Each number is 500 + 50 x the weight over the matrix's rms, rounded and kept within 0 to 999. Layers, rows and columns count from 0. Numbers have three digits each.

# layer 5 MLP up, 704x256, rms 0.0745, rows 677-703, columns 160-191
591426485424509507501552498631491566464486527530537449586509589611509525480594498464488444540523
505378539516450555559479520389564592491474471401432461538559417536515453504598487402496572528526
511607450572472533500527498505457427551540536470551544510442545409519566489546504513493494515599
570472509517569536444477466475500494515535394516505453458611452490558518450534564577460384447534
561500428577486461484391476509539522428451614563524537488505503421450429397450500550498445573487
476512406522486551444540510505438554448446526490540480566500592465517550534522510386492491441565
417474548479558523448441564463511454464551541478478412498664524472468493567477533571480403351576
514559497494380454574461443506529456548582431496505478459466489453450434537549595399458586484481
469545491557505496554413554617492496465385560483474489475497467458460497513542498536458494549511
398518453472429482525562487478463539468548478564556500566506446470499494502576576505535493490461
538463446554504472524615556434579438489419537569477530562464558509483482547478459452483475457384
547490587557503447454465445539505426530515564436505524533594506485471576490501426536512484494492
451465495496441495476471428528538485473491414471528450436499421451438473467484487541446489473538
587540564459411524502497530494558432524442466432572500582425559550596493495402416511529517595541
430507551474491513445529489480459468565497564477550576477541543519554450529528476550638445457529
461538448464466540538515519506500441555463466484476481489584461522550551472475460455523509524450
583560500582524481511516468522495560462504369506578488460439488389500538497537488484448494540519
490500539521497573422538454431456441499515472486597536446605637472481491425508495501439591534474
491481557433404460535539425431435525463567473496543523420501611522589507478470480451397553528469
479524494493452454564529519583481466478547532521582398490465489518558529492455497562575500509442
470437512468499530540426486510596432549469361428474461522450519453534484554503576430485517408501
646435504505537546522448492446474495474549552464526517442456421494588489558428494536519419524522
471495617507420509518557588470448487539556397509508462421513523510581466467567463543501434494402
417506446531534472518508458621442420464460519497565535450511450560578550386524569530538452646529
464475503555543521521533572529450577505556493453498469442473459558437481510396495610438482428479
510480442513398540543523483481467492526528505542507517475432457457532443478511488418505436486459
460445570515495513532478499428474574630439469471619521494428439518488457528494479525463403533502
# layer 5 MLP down (transposed), 704x256, rms 0.0739, rows 677-703, columns 160-191
461583432479502497396483525455443472466469510491515478485486430506531481554527524548549495529455
478507422357510439445576596489505538471534450522550646456586467463476450463505491543547430532461
519481411449574512409564491572505498443480506545558554543546561448465508465508488658459490472457
442482522487605492363531506550417459557442569472420494548434447487537515422476531421507563533487
448500526498492525528479555505424481498478537479467507498495586561531526515411537466460531527496
532593507525476551438458579546436475547550497434560491433436397559412480456560484485562443560493
536435424525468515520489514492591530528503533455542484436514359535564530423529538431436491532598
400590438466445507423513495434401577536512496387499579493448473492421426533547473449552530500522
495487449526467520551540516509339500523574537568449544445593487565527436481499433444550560464554
507408466554502482446416577454518512489453473449466522443541500506524455558464526540486543488551
527604502512391459544552548477511505481449451391448517469529423523520665528560466507515484502475
473445519573519455489581509597455539494533374464529458516488569545542551522534432550518418514483
593489429556577512508591560486493541434518524447553548513553501459530557583403476438588454549489
441528518474536443470496572497538583489467535511500485487516492542533481544551523487502490550579
505505468355508554505481519481529546490422477616419511441525468560558495478458467579546492521516
553487435475569494480530426530535469435540448429382531606525558485453501535516488451501455506496
583548458455534493404375527424408464458522533522505447574397496486549525523548462490463444515485
384527454595533585396551438424472504441489552439461547489550555635508485496526448619441506552511
444532498472576401475448558514502549522477472514529547554438610493410512430438499518500521534500
541605560545466560479454453570483477611488545454531514500502416535474474511475507501533401523491
522494489455520510554568542493426486459543476441559468555530559623513413490545554468458490488590
571457439551475562544469586530432497575473577593482488461475496505549432492499534516554487419498
406422400396471533532516469552632458448529515543512538509485541510481570515575432502393494474557
528529572461439471471574597474575509471478397501506507553449515452486489545528483505417539380427
522571562460495539504514459510432420527460560471499574521579449449496535508514552519537472557516
505478537482599420510410500585522451446532490564500499554448414602546485500550443570417508466534
527461399499459463388476538586472454528510403436513472522496541610393541483494459538408622432567
# layer 5 MLP gate, 704x256, rms 0.0786, rows 678-703, columns 160-191
496557489488446403487489576563522531469513439538516539427470539437513491546517437518505534493477
520491470363503522424498565510519478477437462522569501480490542415511560419539433605476512474500
554522521482521409585393461562484522512503587471517510449580449457491532520548495522462505455527
448509552471409526524505570503482463512577542502493488608463542505514443451433457495436454501572
496412581434464587516464515550478501433451444504440540519505476531501413511472523523430501486614
426490508545533558509497517488574508513623431446472512529494594453551557456479475435432537473545
448523597528486450468547487503515561430507527504557505521513489416429437544517456484559453482428
520437587487598451520468475455522505521454455517489519553524391429409559510540560452505413552521
496465464475434524478454508419435431458486511523544466475535558467460507476502439507458457485583
473546471538468456482535450439527553450505509406498500514559506494530482532493438554541406446498
502480444469601585481509489480567603400439523472494418483464525460385537535475512404498500477525
480534533511479477478449454417493538467471433522504541491520465504507549534527520502522413552469
494471549549496422478448541444471468561454495421509520482536443503511550507565517526586572542582
497547492438489444487531483555473534569537509387530470469495412546523558478502487517469534375463
533592483506514492458536491511546530497488450488532472441538625500490516480512439585559514578516
559521540549475553480570536438466584509469413477452510525524533480486429477509540449480489471508
473470457473389519488460537470577558507445613505519453520477467524467405548477463545538453461436
578499347570513582552482476443478374451519485387405501458474358391499540513518498586464449465567
566524514630555587633492476561452517470525600505496526515493441470488613447508551516514488429542
455486524515519523505521434510538379463549510477514518467537516531577504568484468463559445551472
498497465486495470535538526485513495482490438549545453561539469477442430482599517499533441436497
550436553537500585567542471553449551547483536493489469492561492574481475459544551564497453442531
489418452504553551540497373548418542453549583449587501482531453493530511427435543520572482630604
527493509537543541500464564567574482495494538503537481379505505465567427459480433530518547500544
553417569552528585455499429471520386490551528520451595515484502496520543477565512523498531460445
482520525543562554523448494514512528548419467419535454469486473445533538508460534522463482563603